From a checkpoint of a small transformer trained on Wikipedia.
Training: a variant of SOAP for these matrices, 167M tokens, 2547 steps.
Each number is 200 + 30 x the weight over its row's rms, rounded and kept within 0 to 999. Layers, rows and columns count from 0. The size before them is the row's rms in percent of the matrix's.

# layer 10 MLP up, 384x128, rms 0.0821, rows 8-44, columns 64-127
102,206,218,187,216,215,210,159,145,114,168,170,188,194,227,176,214,192,172,215,214,199,199,202,198,244,134,206,177,142,216,209,166,173,193,202,220,215,227,229,222,234,227,232,221,173,160,172,175,142,231,141,213,185,193,228,179,156,204,186,243,236,220,222,174
090,166,207,191,187,202,223,164,211,260,201,176,209,206,218,221,156,188,176,177,213,181,219,217,135,198,180,208,198,188,168,265,197,198,267,226,202,202,192,165,225,190,170,175,235,210,236,209,120,181,194,196,154,205,202,185,195,195,154,201,253,243,149,138,182
119,250,245,172,193,197,215,196,200,231,189,205,232,190,188,194,231,222,181,240,184,199,161,235,138,239,201,253,185,277,238,189,248,199,195,208,190,235,217,244,160,205,213,190,225,189,174,154,183,237,215,212,222,193,202,244,245,146,185,181,223,233,195,113,210
089,232,130,177,188,211,174,177,218,208,235,211,269,173,218,262,170,220,199,175,207,195,188,254,211,206,231,262,175,209,201,235,169,197,211,196,216,228,165,280,172,223,201,252,167,195,173,197,191,206,179,173,141,172,196,204,186,192,247,173,189,199,224,203,191
101,187,223,263,195,171,218,181,201,233,157,164,237,227,170,216,198,255,207,208,213,202,238,178,180,172,211,198,213,215,121,193,152,209,227,177,156,189,166,206,216,222,243,163,213,234,167,173,196,208,216,190,253,204,225,187,178,221,182,182,188,194,250,219,231
106,222,228,202,217,217,219,176,255,246,226,209,180,252,161,190,238,180,245,172,191,233,140,181,173,192,215,233,160,231,227,190,198,182,240,205,197,225,203,203,177,190,173,190,222,207,193,265,187,169,184,173,103,224,195,192,234,170,183,180,230,212,145,205,224
105,163,169,214,151,220,178,234,197,187,198,159,210,179,199,158,191,234,176,140,190,250,199,208,132,193,245,169,186,164,184,211,169,213,176,215,192,212,223,185,212,200,216,180,172,193,191,203,224,189,241,208,180,209,228,184,177,188,208,150,218,289,220,244,169
106,214,209,172,193,223,203,204,192,96,260,174,131,222,221,251,181,191,240,236,220,201,250,182,191,195,148,182,194,197,184,183,193,204,238,179,211,192,218,233,171,163,192,150,217,191,228,227,195,203,192,237,194,216,225,199,181,226,154,250,198,176,166,219,126
108,204,215,230,136,216,270,209,167,226,228,135,245,169,193,243,244,203,242,227,171,195,216,211,220,233,228,176,197,219,226,201,214,243,190,244,148,230,210,243,176,216,205,147,197,227,241,216,181,234,170,192,234,185,237,186,234,239,237,219,199,208,207,188,212
103,244,210,232,162,219,211,258,180,156,144,182,250,203,207,222,196,183,234,161,231,199,197,182,178,145,214,222,194,227,173,233,214,195,204,195,213,225,239,182,233,190,219,188,219,181,216,195,254,209,211,220,218,211,178,214,259,232,228,207,139,230,201,189,192
093,169,217,238,180,246,226,224,217,209,164,249,198,165,172,227,150,148,167,208,205,180,183,225,202,213,252,196,219,190,175,275,217,222,168,167,173,190,200,181,201,170,176,200,216,199,211,153,207,237,206,212,205,215,171,218,206,245,208,183,257,273,167,203,176
101,168,236,194,187,170,233,204,174,114,199,183,167,184,233,210,172,217,204,222,210,148,165,242,169,101,238,205,204,200,206,137,188,193,219,198,222,153,252,183,268,153,203,176,243,207,183,236,218,164,192,197,193,203,225,231,181,170,170,192,215,226,262,194,230
096,194,184,204,168,239,237,249,219,158,135,212,186,193,179,189,183,112,188,184,219,195,167,233,188,198,117,185,165,218,245,189,168,223,173,217,211,210,237,181,186,220,121,180,173,205,160,184,181,177,218,223,206,153,239,209,193,198,158,250,221,242,212,238,211
098,220,243,172,254,178,255,267,206,177,197,236,170,229,166,184,194,179,230,210,226,258,238,160,231,257,152,195,197,183,186,194,213,182,217,210,179,192,192,219,168,177,214,186,224,238,178,226,206,171,204,203,208,203,265,176,252,206,230,219,217,169,215,195,131
093,144,209,185,234,228,225,192,194,216,155,207,279,151,173,219,195,187,210,188,203,179,187,199,175,157,225,182,202,188,239,165,207,216,173,218,174,220,196,226,126,205,204,204,213,215,260,204,200,189,273,204,188,142,170,213,200,220,214,203,238,257,237,170,204
105,181,181,202,212,137,194,220,132,202,224,190,244,166,172,180,170,139,193,166,185,190,280,204,207,192,170,176,181,207,262,263,202,180,222,216,178,195,206,188,208,217,179,168,194,180,175,177,190,216,184,208,224,212,226,189,184,248,181,231,193,216,207,252,145
091,165,199,167,215,240,173,193,193,239,262,182,220,150,232,183,218,219,211,202,169,163,172,142,205,121,171,175,197,209,191,251,207,230,224,194,177,288,161,164,196,145,175,179,196,228,207,225,202,185,197,196,232,199,194,213,223,212,239,207,182,180,147,134,217
110,214,183,169,213,178,208,197,98,197,265,249,147,202,155,187,152,209,244,183,251,194,159,169,190,218,208,200,191,169,185,212,163,152,184,231,189,246,202,192,184,150,171,234,194,267,163,167,205,174,196,151,164,167,223,182,172,192,175,192,219,203,218,181,189
105,161,183,194,194,223,214,215,186,174,144,238,141,223,200,197,192,192,179,176,203,157,178,218,205,185,205,163,187,234,122,242,202,162,258,239,231,185,208,205,228,215,238,193,193,155,242,225,192,216,180,223,288,190,187,229,163,201,239,173,187,251,197,172,185
102,249,187,244,181,199,197,193,257,196,210,160,232,197,223,171,200,187,202,155,180,172,196,191,187,190,190,243,133,210,215,231,154,182,205,243,192,195,176,211,219,181,202,215,185,233,247,214,192,155,191,152,207,185,197,230,287,208,210,239,200,178,199,152,212
100,159,197,194,208,192,178,215,171,198,151,203,228,210,209,182,237,220,202,237,176,244,238,202,193,226,206,217,167,180,239,176,154,210,200,155,230,185,218,144,178,193,216,164,125,206,224,199,184,172,174,227,166,195,172,204,158,237,183,216,240,170,259,227,218
101,237,220,175,229,243,223,201,196,230,195,210,201,179,199,218,238,175,184,241,215,222,193,192,149,195,237,230,200,187,218,162,147,148,227,161,218,109,177,231,214,216,169,205,218,120,218,173,183,231,263,193,208,190,214,169,195,198,212,204,204,230,199,169,253
104,154,155,210,201,200,204,169,172,191,194,154,256,169,216,173,217,202,198,220,168,251,214,243,207,203,196,218,169,228,209,189,210,197,152,247,234,215,242,175,175,211,246,206,239,216,161,215,196,212,245,176,167,201,218,198,200,220,215,162,185,194,156,202,222
094,174,137,199,175,211,163,216,174,183,161,227,186,208,177,181,199,164,223,219,240,161,217,181,171,140,239,216,139,200,196,225,226,244,146,154,184,214,200,183,203,190,208,204,239,187,218,202,194,194,154,206,232,171,225,206,209,215,185,213,245,215,187,203,223
107,207,221,201,162,139,200,184,186,190,197,194,208,208,150,238,199,221,182,168,247,171,202,194,199,171,220,189,226,227,240,202,202,174,222,225,195,234,206,197,166,166,229,196,207,168,211,164,226,193,154,239,221,219,142,201,235,238,263,260,213,232,215,210,123
100,162,235,232,198,150,269,222,188,233,150,211,208,203,187,171,176,228,156,186,156,221,222,218,208,204,257,160,190,162,201,189,193,260,208,186,108,143,186,184,256,221,188,215,151,185,265,185,174,199,256,203,164,234,209,155,186,204,222,151,190,223,200,219,217
097,215,226,221,204,152,186,126,242,146,170,150,206,255,269,201,215,213,182,201,244,223,180,163,169,197,136,206,243,224,211,263,187,151,190,202,225,190,215,179,179,219,183,168,175,234,233,209,198,206,135,180,158,214,195,170,180,218,163,230,169,202,209,206,243
112,255,145,218,208,154,169,170,173,167,232,230,187,234,261,169,209,234,214,241,175,172,210,245,232,197,154,153,211,180,245,193,239,201,203,226,168,181,219,212,212,207,215,199,162,206,183,200,165,209,175,224,195,230,228,209,135,189,175,133,206,200,269,221,195
098,172,233,250,247,169,197,246,184,167,219,254,156,191,131,229,209,207,203,178,149,222,154,215,207,201,213,182,204,213,250,177,181,204,209,241,189,186,222,182,250,191,231,213,192,135,216,199,190,227,197,174,210,165,194,210,185,229,222,200,208,163,194,155,185
104,202,168,223,170,220,199,199,183,197,158,238,163,232,236,175,158,157,150,154,209,233,171,218,191,246,193,174,150,165,219,179,180,220,193,162,215,186,206,196,226,196,208,235,211,177,236,201,221,226,126,208,186,217,142,224,246,257,194,219,223,153,185,192,180
104,145,168,205,210,219,182,184,174,178,175,208,219,244,141,205,179,185,197,190,257,223,209,160,164,194,164,222,138,197,215,198,224,190,158,187,184,207,236,186,160,189,186,212,168,242,254,176,158,214,241,189,159,193,193,206,219,179,201,192,187,235,224,235,204
092,148,247,185,204,230,223,195,170,229,193,202,201,229,210,209,211,153,193,195,150,272,204,212,196,185,187,153,225,137,220,230,240,185,172,224,149,235,176,159,229,232,154,219,213,172,225,228,225,221,169,238,203,154,164,206,237,249,230,169,190,190,197,167,164
104,187,149,172,251,213,229,183,197,195,217,192,201,193,202,172,145,214,168,217,233,210,192,203,255,179,223,272,197,191,200,170,226,219,228,175,236,178,227,221,168,193,170,163,197,209,185,168,177,156,220,259,151,196,249,143,149,154,214,227,209,178,221,219,193
102,208,211,210,238,162,222,166,236,241,179,199,251,209,223,197,185,221,242,174,171,189,200,107,192,185,211,181,168,216,212,208,195,183,152,217,253,182,228,204,219,164,158,195,158,208,179,236,156,198,181,136,184,225,201,208,204,250,178,166,224,194,145,181,240
094,160,221,191,196,220,242,176,173,163,179,223,141,168,205,222,205,178,166,178,168,214,163,200,215,192,206,187,194,218,184,161,226,190,177,262,149,173,116,236,211,223,186,153,185,144,158,247,153,183,184,179,199,184,206,185,222,235,163,226,208,166,152,181,256
098,197,190,178,161,235,215,166,211,236,239,198,244,155,201,158,210,179,229,184,246,171,223,198,187,170,177,227,211,213,170,157,234,189,226,245,173,149,171,211,201,267,191,204,161,160,170,197,228,185,190,166,236,178,202,138,205,188,178,202,206,171,245,177,242
098,178,244,242,184,196,198,164,175,216,169,193,178,185,191,221,189,244,214,199,237,224,208,169,182,172,231,261,206,168,164,201,221,152,165,211,240,193,223,190,190,217,278,161,164,197,195,220,171,185,174,181,192,181,166,202,194,186,221,154,191,182,198,163,180
# layer 10 MLP down (transposed), 384x128, rms 0.0829, rows 8-43, columns 64-127
102,232,208,171,201,225,221,184,194,229,121,145,191,209,194,166,228,211,173,157,212,265,176,173,182,156,138,168,190,223,227,219,212,118,261,205,203,212,187,198,195,190,138,177,141,273,184,168,240,186,227,231,165,223,198,185,199,166,179,244,202,232,200,176,229
093,198,172,193,217,192,231,192,219,173,250,182,148,227,204,211,215,226,202,250,216,243,181,158,241,200,268,192,214,230,209,201,202,198,231,212,207,187,228,262,146,140,199,169,207,201,177,174,251,178,216,179,174,235,179,176,206,199,135,200,167,204,162,204,180
110,179,252,185,259,166,129,245,183,154,192,205,225,182,169,187,227,245,214,250,204,166,197,193,235,216,237,196,178,200,211,211,257,217,226,167,240,188,171,192,183,256,174,180,188,142,171,196,185,249,195,231,232,178,155,165,194,223,218,217,215,226,188,244,221
096,216,215,237,192,125,196,212,215,191,202,170,146,191,125,214,188,236,214,245,192,172,206,192,174,196,230,177,192,219,172,214,225,213,196,205,193,254,198,226,202,177,203,223,176,215,225,228,188,199,213,200,228,228,228,201,203,214,197,203,214,190,177,218,204
099,217,247,176,154,187,164,202,231,213,221,234,230,151,252,209,252,242,187,207,201,227,162,180,214,240,218,239,221,185,186,115,219,217,166,173,254,235,215,195,223,183,187,165,182,214,212,133,202,183,199,183,195,225,201,167,213,193,220,193,179,192,206,149,202
102,170,205,172,199,218,171,207,173,137,163,217,218,187,191,183,211,221,193,187,203,223,243,219,186,165,226,220,219,238,216,219,203,224,165,139,160,169,215,199,181,234,234,212,255,183,179,197,173,242,265,146,209,224,209,244,199,160,228,180,162,235,226,197,192
103,187,197,209,152,159,156,176,244,204,161,138,173,203,146,189,234,242,227,191,181,241,183,144,242,211,194,255,217,195,168,219,152,180,237,223,198,238,258,211,208,177,207,214,159,178,214,239,200,266,195,205,204,194,170,188,180,218,174,201,174,195,249,128,171
106,243,189,247,171,236,225,243,156,179,176,232,194,183,205,190,181,213,183,214,218,246,188,129,207,140,186,189,186,176,182,291,194,205,215,140,236,191,223,210,219,261,198,205,224,151,175,272,187,182,192,236,245,224,259,195,164,257,206,193,209,224,193,216,200
110,191,188,164,183,163,144,270,211,186,242,183,201,208,192,265,207,183,179,253,234,146,201,223,235,228,247,199,201,216,164,234,177,187,177,232,198,214,194,228,177,188,144,242,183,163,154,213,165,170,221,213,232,210,194,219,208,226,170,150,197,180,175,192,180
102,221,206,207,188,176,176,197,246,212,211,179,227,219,204,214,162,172,205,222,175,176,166,196,229,184,262,237,237,210,245,208,226,183,134,183,197,258,223,170,206,141,180,193,220,207,126,185,201,133,147,170,215,251,193,206,242,210,173,152,247,177,208,193,228
091,187,173,141,173,159,150,176,202,228,250,186,176,191,195,232,187,163,207,215,192,191,255,189,165,209,200,202,184,218,201,263,198,195,216,169,233,179,235,173,185,184,213,179,181,159,181,215,176,161,234,159,255,195,246,230,194,205,211,177,173,259,182,187,228
105,193,198,206,194,166,228,184,162,129,177,223,186,231,195,169,132,221,186,218,215,178,189,198,163,146,214,223,145,247,221,186,194,175,189,236,241,212,202,199,213,173,209,164,218,182,207,278,195,151,197,164,189,226,201,181,232,184,243,173,158,210,244,159,214
097,171,160,180,169,212,229,148,249,223,178,159,180,208,216,218,155,206,239,274,236,264,252,237,174,195,198,199,247,209,214,186,194,188,190,170,206,222,153,166,236,203,223,239,185,152,176,178,250,232,167,205,188,207,206,159,240,168,201,180,198,246,220,182,222
099,197,222,118,209,213,189,209,218,229,166,154,213,223,212,216,204,162,179,176,209,227,218,160,189,214,177,246,145,269,235,241,168,129,219,195,182,229,196,150,208,226,228,192,185,169,188,201,213,217,160,194,208,158,160,209,232,159,216,239,138,232,211,169,189
096,197,211,208,169,168,224,226,149,202,196,195,192,199,235,200,153,221,190,166,232,265,181,260,190,162,189,150,224,212,225,160,239,208,208,221,193,248,180,212,209,179,173,238,232,190,171,155,231,188,271,198,200,248,174,197,191,191,164,222,190,230,198,251,238
095,176,228,254,174,214,288,221,209,196,131,236,149,194,239,213,144,215,180,241,227,193,197,235,211,189,217,195,172,146,164,199,192,242,164,187,189,202,216,183,189,194,211,192,203,157,206,169,234,239,156,220,194,202,138,210,153,196,258,242,214,168,179,164,156
095,164,217,227,184,156,170,167,197,218,182,198,181,232,194,183,242,208,198,201,192,176,202,238,238,193,118,147,236,251,217,195,240,205,233,130,173,271,214,229,201,254,195,230,201,226,197,214,220,226,251,234,212,195,161,233,188,224,215,187,193,236,198,148,189
103,259,200,222,195,204,233,210,251,173,150,185,172,201,205,223,197,244,258,220,189,240,180,239,213,200,214,212,229,189,229,207,243,206,212,143,182,174,215,162,165,190,231,224,167,265,217,232,242,209,233,211,217,184,218,224,222,182,152,231,240,195,214,210,191
108,161,144,173,209,234,221,147,152,203,172,215,220,170,216,179,196,167,169,198,183,192,187,156,176,208,196,232,196,179,162,211,218,173,202,211,162,208,205,218,243,248,163,264,176,210,234,225,213,207,218,229,189,175,249,218,190,192,169,191,177,205,172,167,172
093,136,250,180,177,161,140,231,234,206,162,220,242,251,169,213,222,164,159,192,221,188,187,203,208,219,176,188,246,223,162,178,227,246,177,192,124,176,203,196,161,172,159,176,188,181,174,170,225,189,206,201,232,293,194,176,144,209,215,153,212,201,207,211,137
104,145,177,206,233,198,259,209,216,225,166,187,267,159,182,182,216,239,206,188,218,236,208,152,288,214,184,170,203,149,229,195,156,206,171,179,224,176,191,130,202,215,156,189,178,216,193,242,185,214,227,211,226,192,224,198,231,203,205,193,137,201,187,183,149
108,173,162,134,229,236,236,184,202,222,165,120,245,171,177,217,183,191,182,249,125,208,214,182,238,191,200,188,156,221,165,159,176,226,264,181,227,172,179,192,197,246,225,220,187,225,236,202,196,201,223,178,260,153,208,195,197,236,176,241,173,177,230,183,215
096,171,247,174,184,212,243,197,157,194,220,204,232,176,194,169,180,176,152,169,173,216,218,235,202,213,216,165,233,176,208,204,234,208,261,249,229,152,238,228,202,168,161,203,184,202,170,234,226,221,183,187,215,191,234,182,141,178,125,176,163,138,132,176,188
098,182,234,173,238,212,91,211,218,220,170,179,247,214,251,223,200,199,245,214,215,183,238,195,186,255,193,214,150,196,203,189,141,146,148,185,190,220,191,244,178,203,254,216,201,183,224,172,147,191,211,219,169,192,241,243,229,203,192,219,189,198,203,212,204
100,224,204,139,196,245,248,183,236,139,185,182,223,176,214,180,185,193,179,194,163,186,206,220,210,161,163,173,203,220,167,209,204,204,194,178,129,200,171,202,141,206,211,232,198,225,209,250,209,208,230,201,183,155,196,178,179,230,233,152,171,204,185,184,163
099,226,162,214,169,215,272,166,207,227,260,205,222,244,224,234,142,204,209,185,265,197,239,246,162,176,179,221,185,199,213,213,176,210,218,165,232,244,123,200,235,194,127,173,183,222,242,174,213,157,227,217,238,230,205,208,197,210,196,155,240,211,211,202,188
088,206,167,226,170,229,235,198,217,198,291,252,207,181,174,170,166,208,158,245,165,153,227,202,202,293,192,171,208,146,192,194,225,190,203,211,207,233,214,195,151,212,192,176,236,176,189,221,209,158,243,193,215,173,225,222,206,205,198,219,183,194,171,178,205
109,187,244,112,225,225,199,260,269,238,219,201,172,162,232,209,196,222,172,187,171,158,175,182,243,189,241,177,222,163,222,197,195,201,204,206,176,242,269,225,186,200,207,184,256,216,222,124,230,191,236,195,176,187,191,218,233,194,226,252,220,180,207,228,178
096,168,196,237,198,142,177,176,180,244,184,180,234,189,244,206,167,156,177,156,144,171,202,252,226,179,202,138,153,184,231,173,236,222,181,218,174,250,229,231,199,212,152,162,203,171,186,238,196,209,212,193,209,247,207,234,155,152,214,174,195,155,155,168,171
101,177,192,191,188,247,234,228,228,186,176,212,193,208,227,216,182,194,188,205,143,132,146,254,167,212,199,205,266,253,167,198,165,189,179,197,195,203,194,183,226,209,186,210,240,154,167,186,188,229,211,199,174,194,226,211,242,208,178,182,198,192,186,229,225
101,178,180,202,206,234,188,195,265,193,176,163,174,215,256,202,223,226,197,186,222,232,202,209,180,214,193,225,217,180,193,212,216,142,135,219,250,228,219,153,148,148,186,232,220,204,155,217,250,273,226,215,169,218,200,147,249,178,213,146,213,247,202,193,190
100,192,260,236,170,216,158,274,208,186,171,211,164,223,240,224,187,206,199,237,251,166,212,219,164,185,219,164,163,203,217,228,177,207,204,217,191,249,233,212,181,235,208,144,185,202,224,153,187,212,189,232,190,192,228,249,207,240,190,197,161,227,181,147,255
104,241,224,180,153,185,208,243,203,202,195,168,147,215,229,181,205,191,164,167,193,206,203,223,234,236,175,220,231,230,223,212,214,199,160,196,216,197,226,187,168,190,206,222,154,153,272,123,156,224,182,204,212,240,159,211,180,218,254,233,167,175,167,191,151
092,171,201,297,163,194,248,227,213,157,216,171,263,178,207,171,191,230,243,190,231,209,214,232,154,141,159,166,170,258,166,233,137,194,162,159,144,233,169,170,198,220,176,212,198,186,184,152,197,196,213,227,190,201,205,155,201,196,175,214,224,229,238,211,221
097,177,249,166,209,197,201,165,173,206,215,168,195,211,213,227,188,211,226,220,212,211,202,225,206,212,243,180,207,201,202,187,187,172,228,223,232,237,236,178,165,193,168,145,146,213,220,193,203,207,147,222,182,178,184,182,175,149,181,188,293,241,169,185,167
105,250,150,227,184,255,210,185,176,201,245,191,287,206,217,184,195,178,167,191,207,220,234,206,222,192,153,223,208,175,143,200,172,167,210,187,215,133,247,154,175,224,233,191,171,152,205,185,171,197,156,229,187,201,187,199,212,238,237,210,199,191,176,224,156
# layer 10 MLP gate, 384x128, rms 0.0824, rows 9-44, columns 64-127
091,135,240,188,194,187,152,251,214,185,222,265,218,233,229,162,248,169,173,209,199,254,255,262,170,234,192,173,266,230,210,226,245,173,191,174,229,200,195,196,188,202,172,197,259,169,194,199,202,149,240,183,221,209,213,185,126,220,184,221,236,214,207,165,210
114,185,227,231,199,133,192,185,181,179,226,178,264,226,169,127,199,202,210,265,233,194,200,157,184,254,173,217,172,201,211,210,241,147,175,174,217,214,192,205,167,240,164,187,183,119,228,182,224,239,200,214,196,183,205,191,200,230,218,219,183,172,248,204,215
094,214,154,221,151,238,184,137,198,240,187,221,212,191,218,190,183,201,197,170,187,256,234,216,210,224,165,227,191,225,198,243,162,176,196,222,168,201,189,229,252,203,252,196,235,181,210,167,233,248,219,244,251,188,190,148,164,194,161,147,176,190,242,187,194
100,198,228,205,251,213,172,213,180,186,135,163,285,167,175,138,170,214,170,224,200,225,184,178,144,198,193,220,216,207,187,204,237,177,198,207,207,185,252,206,214,213,188,199,139,246,213,196,225,228,173,199,205,218,224,171,181,164,149,209,216,210,193,203,219
100,229,221,171,256,203,230,160,249,178,134,198,188,229,249,193,192,144,246,249,229,210,241,193,204,205,214,220,176,187,280,206,204,185,181,212,172,174,187,237,239,185,185,184,260,148,227,243,180,215,254,189,216,215,150,164,183,244,148,203,205,225,199,162,182
102,204,181,221,224,211,207,202,212,166,214,185,215,184,171,224,210,182,197,239,136,138,213,190,258,229,171,201,209,221,175,187,176,218,240,195,200,181,226,155,236,253,170,166,214,222,247,252,202,188,203,221,225,210,205,204,213,206,212,181,173,144,182,150,265
112,177,171,214,155,194,224,186,191,185,176,211,237,157,180,198,198,226,203,256,214,200,248,173,138,223,229,251,221,195,211,219,235,209,222,187,190,260,202,240,216,258,197,178,148,216,227,233,207,175,242,203,150,241,153,165,181,207,175,235,164,204,224,211,193
105,232,143,244,181,206,210,238,212,230,202,200,220,264,109,213,203,229,262,232,240,186,261,205,204,222,213,198,129,247,180,206,198,250,178,184,172,249,205,209,204,212,220,171,192,236,250,205,222,184,174,191,193,173,198,173,237,175,193,187,191,150,153,199,161
109,243,206,209,178,219,252,231,171,199,150,226,203,205,172,184,270,227,171,216,249,215,206,208,203,175,256,223,200,192,258,232,233,204,190,153,166,184,212,178,192,160,215,158,192,264,177,209,199,179,249,239,223,148,211,215,209,194,186,192,204,277,209,227,202
091,149,215,136,145,202,192,197,196,246,215,189,158,168,160,214,191,201,178,167,201,201,200,206,164,200,192,213,164,229,231,213,202,220,197,184,188,178,221,130,241,215,192,177,281,164,223,226,175,157,201,203,198,196,181,226,191,211,174,146,213,239,181,201,192
092,215,218,144,227,203,179,159,202,253,164,222,210,200,215,229,197,169,200,177,174,184,217,250,245,213,166,159,221,151,194,220,205,207,161,205,162,222,231,212,184,201,164,201,228,195,195,198,244,267,159,199,194,205,256,212,234,229,172,218,188,207,216,172,197
102,170,228,193,210,121,230,168,225,220,247,176,233,244,208,211,233,242,212,199,185,232,227,201,199,233,199,166,205,258,206,208,194,200,141,197,242,161,134,150,189,230,219,188,202,185,219,159,208,183,164,150,212,211,126,222,177,219,206,171,208,176,233,191,238
102,195,224,213,201,145,225,281,234,206,214,198,253,158,202,214,158,228,173,195,230,182,175,203,217,160,205,223,194,252,172,198,249,192,236,230,137,210,267,178,245,185,218,241,167,165,222,181,198,210,227,147,255,157,153,172,195,196,231,220,215,189,139,234,227
101,216,235,183,238,226,193,176,158,175,164,221,222,169,191,177,216,173,184,157,199,134,189,204,224,184,222,172,155,171,217,225,180,185,197,197,184,190,191,195,146,141,226,200,212,194,211,215,193,193,182,202,220,148,201,187,214,167,170,179,208,175,233,216,202
100,217,198,222,154,181,244,195,231,190,216,215,159,206,194,179,222,220,161,238,169,206,185,237,202,186,248,191,166,204,147,198,195,224,139,179,236,174,191,171,197,190,195,195,194,157,190,187,211,184,173,171,183,181,223,177,199,112,215,243,238,203,164,203,209
100,251,205,231,184,201,199,212,210,207,231,204,194,147,226,192,206,256,188,196,215,204,212,156,203,183,149,223,225,130,239,162,192,192,177,181,195,218,220,165,232,191,253,206,186,213,186,90,253,220,207,198,222,213,246,202,168,222,203,179,230,203,207,192,229
105,267,184,165,203,187,196,210,215,189,214,199,253,223,218,195,194,257,219,173,162,164,200,211,204,188,184,231,167,252,146,211,203,249,163,257,192,207,201,224,212,248,225,149,220,198,206,235,231,226,237,173,214,270,159,235,226,234,212,155,233,154,170,209,173
107,227,173,161,193,173,266,189,214,191,201,223,174,204,201,179,241,151,188,241,211,180,240,169,243,240,166,255,181,199,173,173,220,177,201,167,221,245,216,173,209,221,223,239,243,200,195,192,212,198,237,195,208,165,150,195,226,155,221,206,234,141,217,200,221
099,176,227,227,189,204,182,194,237,197,229,179,197,215,207,207,186,188,180,153,194,150,238,221,291,203,193,208,194,181,237,190,184,155,197,194,320,169,178,200,204,187,266,227,161,188,234,164,181,195,218,171,232,204,173,253,197,196,231,154,170,220,166,200,219
090,197,191,238,179,201,158,172,192,165,239,190,214,237,203,212,236,233,202,243,177,261,205,220,200,200,225,209,188,257,232,224,192,191,223,142,202,170,236,164,172,207,204,166,207,212,199,214,215,218,262,191,210,195,224,205,160,218,179,143,229,207,221,245,222
102,221,205,205,208,175,163,202,190,219,213,201,216,235,182,181,212,244,225,204,226,153,211,187,234,203,243,213,215,205,134,178,248,152,199,168,220,216,204,174,125,217,214,217,233,155,238,207,241,190,208,192,186,210,183,203,164,182,239,194,164,209,176,233,194
096,250,227,230,192,200,239,199,163,190,279,218,189,231,196,202,175,222,173,188,167,193,189,225,130,219,175,167,234,202,256,201,206,187,202,219,199,174,224,146,216,204,223,197,176,165,159,186,235,217,178,224,185,157,223,182,152,192,169,219,200,217,201,210,195
088,182,229,138,207,212,153,219,174,248,235,179,232,204,252,203,250,173,210,204,205,278,268,214,195,204,208,175,161,192,187,198,212,194,214,196,189,218,231,232,193,221,244,138,166,222,202,205,165,193,192,227,203,239,208,188,189,222,143,189,194,246,242,207,207
108,179,182,170,201,230,251,174,173,181,210,239,226,143,225,178,273,181,207,196,153,122,196,207,229,146,199,196,218,246,184,233,200,273,218,249,173,182,194,165,163,185,196,165,143,172,178,212,172,202,149,187,214,217,167,213,248,198,189,190,255,231,144,194,180
102,214,211,211,236,275,223,191,271,225,205,243,227,202,216,206,147,157,166,223,215,122,216,223,214,235,160,217,180,207,201,173,173,160,169,216,261,212,180,232,279,176,168,202,180,217,223,232,212,190,233,221,221,198,204,147,209,179,168,161,198,192,238,217,217
093,193,218,178,215,186,192,177,187,173,189,205,201,219,191,165,170,173,176,117,204,208,179,253,187,180,200,186,161,243,205,185,177,138,192,153,212,176,220,200,213,174,223,210,212,167,201,288,194,137,225,191,205,156,200,169,210,132,184,203,222,219,136,232,223
098,167,202,200,206,258,204,165,228,228,215,141,245,182,180,220,218,234,172,212,142,224,199,275,215,213,183,233,196,192,161,229,193,208,178,180,232,244,118,167,208,210,194,242,174,152,154,190,169,224,165,204,194,195,187,209,219,246,199,196,241,173,216,166,212
102,220,178,207,245,228,161,272,174,177,174,197,210,242,197,218,160,191,187,224,261,224,165,235,238,229,190,195,191,145,146,182,203,236,201,202,193,289,180,214,219,202,233,187,192,209,201,142,168,178,161,238,217,162,180,243,140,181,146,207,216,202,173,149,177
097,203,230,207,152,199,221,173,207,152,160,150,209,157,210,211,231,158,204,223,191,182,185,204,160,232,200,250,248,236,168,219,189,228,158,182,184,211,143,180,247,234,165,192,206,195,195,194,186,169,248,207,207,168,168,193,190,210,190,194,182,218,170,227,277
109,241,206,182,213,161,178,220,244,213,144,218,232,206,227,190,172,182,163,196,174,180,199,238,265,266,239,228,196,186,229,231,223,235,183,222,227,259,155,220,268,229,157,154,132,182,265,162,205,183,197,220,213,179,147,164,194,211,192,203,178,222,194,173,214
091,197,157,192,183,203,171,239,224,169,187,209,196,166,207,164,165,206,210,233,228,196,215,287,141,173,177,253,167,214,204,197,171,226,173,194,252,240,244,209,238,226,215,184,212,244,226,173,214,168,210,173,219,274,202,234,187,168,187,222,240,216,205,177,224
102,249,160,213,220,211,201,233,167,195,198,226,209,216,204,192,249,212,212,177,220,191,255,190,198,150,147,214,168,234,195,193,246,142,226,186,218,212,219,162,207,215,163,172,221,192,164,191,172,191,221,240,223,227,252,222,222,183,145,189,245,200,224,229,208
098,196,220,179,200,219,233,228,231,209,182,241,218,189,202,205,178,242,196,220,178,194,206,209,226,200,166,185,217,172,124,180,215,205,185,158,187,237,192,278,178,191,159,209,156,196,238,194,227,252,151,216,185,221,214,161,235,215,184,200,187,166,256,222,168
095,199,206,206,197,162,200,253,191,160,211,188,184,282,162,173,139,197,213,158,176,131,181,199,188,234,183,165,250,171,221,160,238,172,114,207,190,200,155,184,217,191,261,207,238,214,192,188,253,215,157,206,183,181,219,212,197,222,191,238,182,186,197,172,184
099,161,272,217,149,192,260,159,169,206,171,151,251,226,153,158,191,195,208,221,210,265,212,206,253,222,185,217,211,224,186,175,155,174,183,166,183,174,172,179,143,222,208,206,150,183,250,183,204,181,214,183,256,189,169,192,197,202,154,235,241,207,199,175,185
102,237,218,201,192,180,227,160,182,171,214,210,274,185,195,215,189,171,209,184,154,198,237,232,151,201,207,179,187,208,190,180,181,190,219,204,165,219,155,216,198,231,176,239,211,185,192,107,183,182,251,164,218,154,209,173,232,156,195,219,248,152,237,161,236